Weights of a small transformer language model: vocabulary 2979, a variant of Muon for these matrices.
Each number is 200 + 30 x the weight over its row's rms, rounded and kept within 0 to 999. Layers, rows and columns count from 0. The size before them is the row's rms in percent of the matrix's.

# up: layer 2 MLP up, 768x192, rms 0.103, rows 90-114, columns 128-191
# down: layer 2 MLP down (transposed), 768x192, rms 0.0274, rows 90-113, columns 128-191
up90,136,205,233,221,172,177,181,201,171,254,225,238,217,187,204,235,205,179,207,212,159,231,158,206,183,168,229,207,197,205,213,228,290,167,157,203,186,231,186,178,241,176,135,196,182,234,207,253,162,175,200,166,187,203,187,223,196,187,149,205,166,245,216,207,196
down90,133,186,236,170,235,220,157,189,209,217,204,229,267,205,204,247,211,194,254,213,147,165,170,182,176,163,167,188,246,195,205,176,207,177,217,231,190,199,230,161,150,162,159,223,162,217,208,197,224,236,152,185,214,223,193,196,225,209,184,250,195,207,222,173,176
up91,132,180,184,186,157,198,197,170,209,118,172,252,189,180,170,222,195,201,209,222,196,187,210,174,219,226,239,187,232,190,228,266,284,179,210,216,146,218,198,238,157,206,212,241,236,141,166,206,156,204,193,198,173,253,197,180,229,223,193,180,242,211,231,190,219
down91,119,196,221,200,167,163,199,159,146,179,214,202,232,205,191,237,270,204,157,182,206,202,200,158,126,163,221,169,179,183,187,247,225,208,195,193,269,172,243,182,206,158,172,219,170,178,205,224,206,199,208,222,215,132,266,175,231,215,235,190,234,154,168,182,241
up92,083,175,220,198,171,175,151,220,148,209,197,163,262,208,150,183,164,183,149,195,231,184,208,182,220,186,201,238,149,195,197,201,200,197,202,169,233,210,205,187,220,238,169,177,187,235,169,257,181,231,182,223,166,239,184,190,196,219,173,215,218,224,204,204,186
down92,094,186,242,162,209,203,216,172,146,210,144,169,212,207,173,185,219,176,196,167,218,201,199,195,190,193,184,267,232,209,225,190,220,174,205,197,226,186,231,207,203,227,172,152,214,244,157,250,204,215,210,234,229,226,181,189,165,224,172,198,224,212,164,207,185
up93,020,212,174,205,219,197,185,264,247,200,166,178,203,206,203,259,170,197,152,198,181,179,142,173,141,225,218,186,244,180,175,209,253,220,222,212,231,208,236,241,218,219,191,233,188,170,224,175,130,196,178,204,185,198,179,189,188,197,180,163,218,210,184,164,188
down93,024,206,172,176,191,157,191,235,212,233,204,141,161,195,192,243,227,129,217,225,192,197,162,207,220,210,153,223,215,153,214,221,222,213,210,192,257,235,237,174,187,151,185,242,212,231,198,223,176,268,197,215,217,190,196,242,210,223,146,195,219,266,245,173,216
up94,114,206,215,193,158,178,164,186,208,190,195,263,177,144,213,150,225,214,199,248,177,176,178,187,171,181,236,237,214,216,219,160,213,213,220,206,229,135,180,170,185,213,195,292,206,204,206,174,213,251,185,238,143,233,172,202,224,176,251,161,201,199,213,220,185
down94,139,231,240,225,231,218,213,186,225,202,197,202,156,149,225,157,241,228,246,237,223,177,185,196,163,146,154,198,225,252,224,202,236,235,159,190,220,162,184,144,216,177,215,237,239,234,174,146,201,186,173,230,144,206,184,185,198,184,184,161,195,194,224,244,177
up95,173,181,215,149,180,152,204,192,210,254,180,191,203,204,220,207,178,194,192,127,183,165,179,200,236,215,233,151,172,231,201,198,228,209,172,240,176,163,241,202,161,199,211,226,176,162,210,190,173,174,191,192,214,210,145,215,211,118,209,228,218,209,188,225,235
down95,158,214,184,220,226,181,207,236,235,211,221,174,163,155,192,222,246,262,189,209,205,239,196,213,229,230,227,202,217,212,208,159,215,235,216,194,202,234,225,207,135,188,237,220,222,208,174,167,192,236,210,212,188,251,236,159,179,154,139,214,208,228,183,169,168
up96,054,202,191,197,199,171,196,177,179,162,188,227,248,199,224,221,220,189,207,195,217,199,191,226,170,195,239,213,143,265,162,231,224,209,173,167,253,195,203,175,229,174,234,221,178,226,129,221,222,176,205,181,205,259,199,223,237,208,225,188,163,225,210,162,177
down96,069,197,199,167,272,183,213,155,196,175,205,185,241,197,235,207,235,193,273,208,218,246,142,282,232,181,159,241,168,247,231,203,209,187,238,208,224,174,194,198,198,165,233,162,196,207,157,230,166,190,196,171,211,224,199,221,225,233,221,186,182,168,211,237,171
up97,097,180,176,258,228,166,166,187,167,157,190,217,234,171,266,212,194,133,197,208,198,180,194,175,196,201,233,215,163,240,242,196,186,178,183,182,134,196,184,210,265,217,245,232,221,193,218,192,146,172,217,196,180,241,205,239,212,189,174,212,222,223,147,178,203
down97,089,176,173,210,238,142,174,171,148,226,201,141,164,198,184,182,221,240,150,173,170,166,228,199,151,187,211,193,206,241,203,210,184,174,163,230,242,256,192,224,204,164,211,188,179,195,162,213,166,245,162,207,227,181,229,187,225,164,238,249,207,204,185,177,221
up98,017,218,211,182,216,200,203,218,154,230,172,187,197,215,210,259,189,136,166,194,210,229,250,170,230,172,252,227,168,186,225,222,133,190,181,207,250,238,248,184,192,152,201,260,225,208,132,171,187,206,220,225,200,194,242,256,211,227,187,221,146,176,207,190,229
down98,021,152,208,193,149,189,178,204,230,195,229,200,212,109,238,134,271,211,229,207,202,186,247,236,221,218,174,171,231,224,209,188,200,261,186,225,247,182,246,254,212,209,222,205,209,208,189,205,192,214,186,203,223,183,178,217,183,123,217,172,151,223,195,201,212
up99,147,208,125,198,224,193,181,242,216,204,223,234,201,169,144,159,198,242,222,221,207,108,188,222,112,195,227,185,217,208,208,247,226,182,187,140,208,214,180,168,160,184,212,217,221,206,202,154,189,143,115,180,183,189,155,163,173,206,216,163,219,189,220,177,198
down99,131,235,183,170,263,206,223,236,206,171,187,210,197,198,123,219,158,240,225,224,205,205,202,208,178,268,118,231,204,147,202,216,215,215,226,179,222,206,233,174,148,218,190,235,128,171,164,242,179,219,167,179,188,157,210,218,178,210,239,166,190,182,206,233,179
up100,012,254,204,168,238,199,244,215,250,239,205,208,194,282,128,173,209,144,190,237,194,161,256,176,189,250,216,250,136,176,222,215,207,196,215,226,184,211,201,207,214,150,223,183,213,182,181,181,245,232,233,231,134,232,232,199,210,247,255,253,211,193,206,144,217
down100,019,221,146,232,187,155,171,182,188,150,180,172,158,244,232,162,201,263,198,188,166,221,152,235,205,194,199,159,141,218,243,228,214,172,201,231,169,238,198,195,149,173,217,234,168,156,208,195,194,133,210,204,229,249,213,201,169,232,209,178,216,166,162,158,215
up101,132,223,167,228,193,181,197,210,223,274,218,205,226,212,179,236,190,144,252,180,184,170,181,205,183,213,278,259,199,170,200,194,242,232,217,177,150,183,170,160,248,180,221,191,211,212,213,211,157,237,201,182,183,233,183,227,173,205,201,179,226,211,239,217,218
down101,145,168,112,275,257,143,197,210,204,206,187,174,198,164,189,219,193,179,259,199,211,183,172,202,182,140,215,249,204,166,201,177,248,203,206,220,207,182,192,143,170,179,229,162,228,212,207,203,200,199,168,199,192,218,226,195,180,188,192,201,211,275,213,210,199
up102,040,194,189,165,192,211,211,212,197,223,226,224,227,234,179,188,191,173,190,199,198,191,213,184,233,205,269,227,169,224,189,169,260,201,167,208,202,166,187,207,202,202,146,248,214,202,218,182,200,183,165,188,183,183,182,240,170,217,245,168,168,176,129,267,233
down102,063,187,200,221,204,188,191,264,175,211,204,164,212,211,201,235,232,205,251,182,191,159,187,237,224,217,205,196,262,150,185,163,205,193,156,236,217,202,247,208,210,264,161,170,241,225,208,171,194,195,158,189,191,225,204,179,161,231,213,156,214,207,174,172,196
up103,153,235,214,248,203,215,175,181,200,293,224,226,187,183,224,183,139,136,171,182,205,173,228,268,201,232,184,201,168,236,192,171,253,210,161,248,182,181,125,186,197,207,175,224,236,187,244,227,217,154,198,166,154,202,188,274,210,167,143,199,270,232,205,231,194
down103,135,187,192,259,206,205,187,158,219,286,167,181,196,232,209,174,178,217,188,173,178,217,196,194,234,216,150,235,180,180,177,181,238,219,217,232,226,205,152,180,250,179,180,228,196,193,189,141,195,174,211,185,168,184,193,211,205,215,223,208,212,167,150,259,197
up104,018,131,228,184,167,223,240,229,226,222,221,178,234,215,181,202,181,188,284,202,178,162,228,233,195,195,208,211,196,209,179,215,245,192,111,194,211,220,187,186,205,168,202,213,179,243,150,180,195,167,212,241,184,191,217,219,251,180,217,187,212,178,149,182,198
down104,022,173,203,190,158,194,192,201,227,212,163,228,159,167,180,217,223,269,185,149,196,201,197,160,176,207,206,203,218,219,238,202,243,110,140,211,116,230,233,210,207,206,176,184,196,181,185,167,201,244,182,183,195,164,194,194,160,225,158,182,170,224,172,177,131
up105,111,177,180,195,197,188,234,192,202,202,181,226,244,253,166,211,249,198,186,200,247,245,200,184,243,211,184,246,168,236,147,197,246,175,187,234,131,191,232,157,272,213,222,231,162,175,235,159,166,193,183,212,166,239,195,217,223,173,220,160,167,214,163,168,228
down105,147,186,176,215,225,182,200,206,183,207,125,241,197,183,225,183,229,216,196,201,216,281,186,222,186,194,169,237,212,256,191,172,183,165,229,214,165,171,214,173,218,229,154,172,168,239,198,215,222,227,237,273,188,201,227,186,239,178,219,181,195,230,221,211,151
up106,089,271,154,196,152,225,210,204,276,172,221,187,213,237,208,267,231,191,187,200,200,165,152,188,254,193,207,219,240,162,223,172,220,287,222,144,192,200,186,233,253,229,202,196,227,170,180,209,158,252,223,177,132,213,178,220,167,184,166,191,227,192,206,174,236
down106,106,232,182,227,219,236,179,181,206,212,253,155,238,248,266,242,210,200,217,212,225,150,269,174,228,163,178,236,191,222,217,171,152,214,229,189,233,228,247,241,254,231,226,206,205,152,224,177,240,230,240,166,126,215,213,207,201,205,198,237,274,175,242,189,200
up107,028,249,152,161,133,199,169,260,265,156,178,166,194,191,162,175,178,195,195,223,216,214,167,228,202,195,235,194,177,200,224,161,170,181,191,212,185,202,153,226,166,191,246,210,173,187,175,221,209,167,149,219,156,233,226,188,219,220,187,166,189,202,197,188,215
down107,029,181,182,214,197,220,167,179,191,182,184,182,185,175,183,227,163,215,181,216,249,178,221,184,219,178,142,222,279,223,188,212,174,189,181,192,151,174,199,226,196,153,197,193,194,178,189,191,168,211,185,190,207,260,193,167,185,197,174,182,228,215,242,237,185
up108,014,193,174,205,238,202,172,241,213,274,256,221,191,179,206,205,143,160,198,216,211,189,192,184,201,177,154,162,194,213,235,203,268,251,240,157,190,236,221,147,180,147,193,214,187,183,208,220,205,200,185,179,167,245,281,213,197,176,108,210,245,185,225,203,164
down108,016,174,179,228,210,253,137,237,155,210,159,166,224,229,222,137,190,194,300,249,195,201,201,193,181,145,211,184,211,148,212,181,173,170,195,172,192,214,218,221,189,219,185,192,207,218,237,219,180,144,207,190,224,208,245,221,174,266,201,222,243,217,204,234,193
up109,023,217,226,222,201,196,163,154,192,197,175,254,196,182,210,181,199,194,192,170,204,141,205,186,212,229,194,213,214,220,211,200,243,244,201,258,170,202,252,237,220,290,195,199,220,176,187,245,200,224,190,211,248,191,185,232,243,228,140,222,204,159,168,219,215
down109,026,208,224,189,172,181,157,235,200,163,202,196,206,191,208,182,205,237,209,164,182,230,236,249,147,179,198,155,204,225,169,207,175,165,197,167,170,186,209,229,188,159,208,156,188,173,203,174,199,194,246,211,190,185,257,180,202,156,156,199,132,213,165,223,209
up110,011,200,207,183,175,222,199,242,208,189,197,169,214,197,178,193,269,196,267,185,239,173,195,228,209,200,224,253,194,209,215,160,219,219,167,185,188,146,221,152,221,213,219,163,211,201,150,158,170,216,223,177,187,165,221,215,174,208,192,216,221,192,204,152,170
down110,018,219,187,225,223,170,220,216,235,194,196,236,199,122,147,204,205,201,213,228,225,176,136,196,164,234,220,124,221,123,205,195,216,173,245,188,194,195,179,266,232,187,231,210,212,180,247,235,212,191,215,206,185,203,195,192,170,136,197,200,195,159,197,204,234
up111,115,213,189,182,207,200,187,195,181,204,164,207,259,182,204,165,222,190,163,206,177,168,187,222,157,250,200,187,141,196,208,209,201,258,145,158,167,182,179,145,207,219,242,253,166,217,179,192,199,144,215,202,183,204,185,213,194,207,154,201,194,196,220,186,183
down111,134,179,171,245,192,163,211,228,211,204,163,253,235,200,167,170,198,222,194,162,246,177,170,247,131,196,156,120,184,208,196,218,162,230,180,182,202,212,178,184,165,137,246,172,184,205,190,189,225,170,183,216,161,222,184,186,166,246,170,186,238,188,181,169,165
up112,175,254,197,210,227,207,247,204,230,250,230,193,200,185,191,229,201,152,171,175,258,216,245,247,232,227,255,236,158,224,207,156,185,175,191,189,149,170,234,203,189,247,201,220,178,187,217,195,203,199,166,180,212,188,159,208,174,234,164,234,232,169,187,214,204
down112,163,234,222,227,236,214,271,190,227,187,168,194,250,209,190,196,208,201,172,241,230,247,214,252,133,187,168,139,199,246,175,114,193,133,192,205,181,151,193,239,213,195,182,192,218,188,233,218,218,170,187,182,200,225,136,191,196,229,141,177,262,233,199,182,195
up113,073,238,176,155,181,203,201,230,212,183,269,240,237,182,184,257,222,181,177,184,212,180,245,171,167,177,223,241,206,216,197,206,219,204,175,203,208,179,223,170,224,220,193,200,184,239,206,236,180,220,232,202,187,147,128,180,203,188,180,174,220,182,197,162,204
down113,082,225,211,153,182,180,197,246,210,178,246,176,184,160,149,202,279,229,204,168,214,194,203,209,211,139,217,192,203,152,227,160,191,205,218,198,201,152,235,246,190,182,257,196,151,244,184,207,186,171,202,239,212,171,187,171,211,203,203,198,231,263,170,124,197
up114,029,250,182,227,190,222,178,132,229,170,220,247,202,194,158,216,221,184,146,154,204,191,181,200,249,209,217,204,214,198,147,224,251,171,234,224,187,254,122,154,241,184,197,195,219,240,216,212,217,217,174,207,170,233,124,187,215,186,163,182,182,164,203,220,207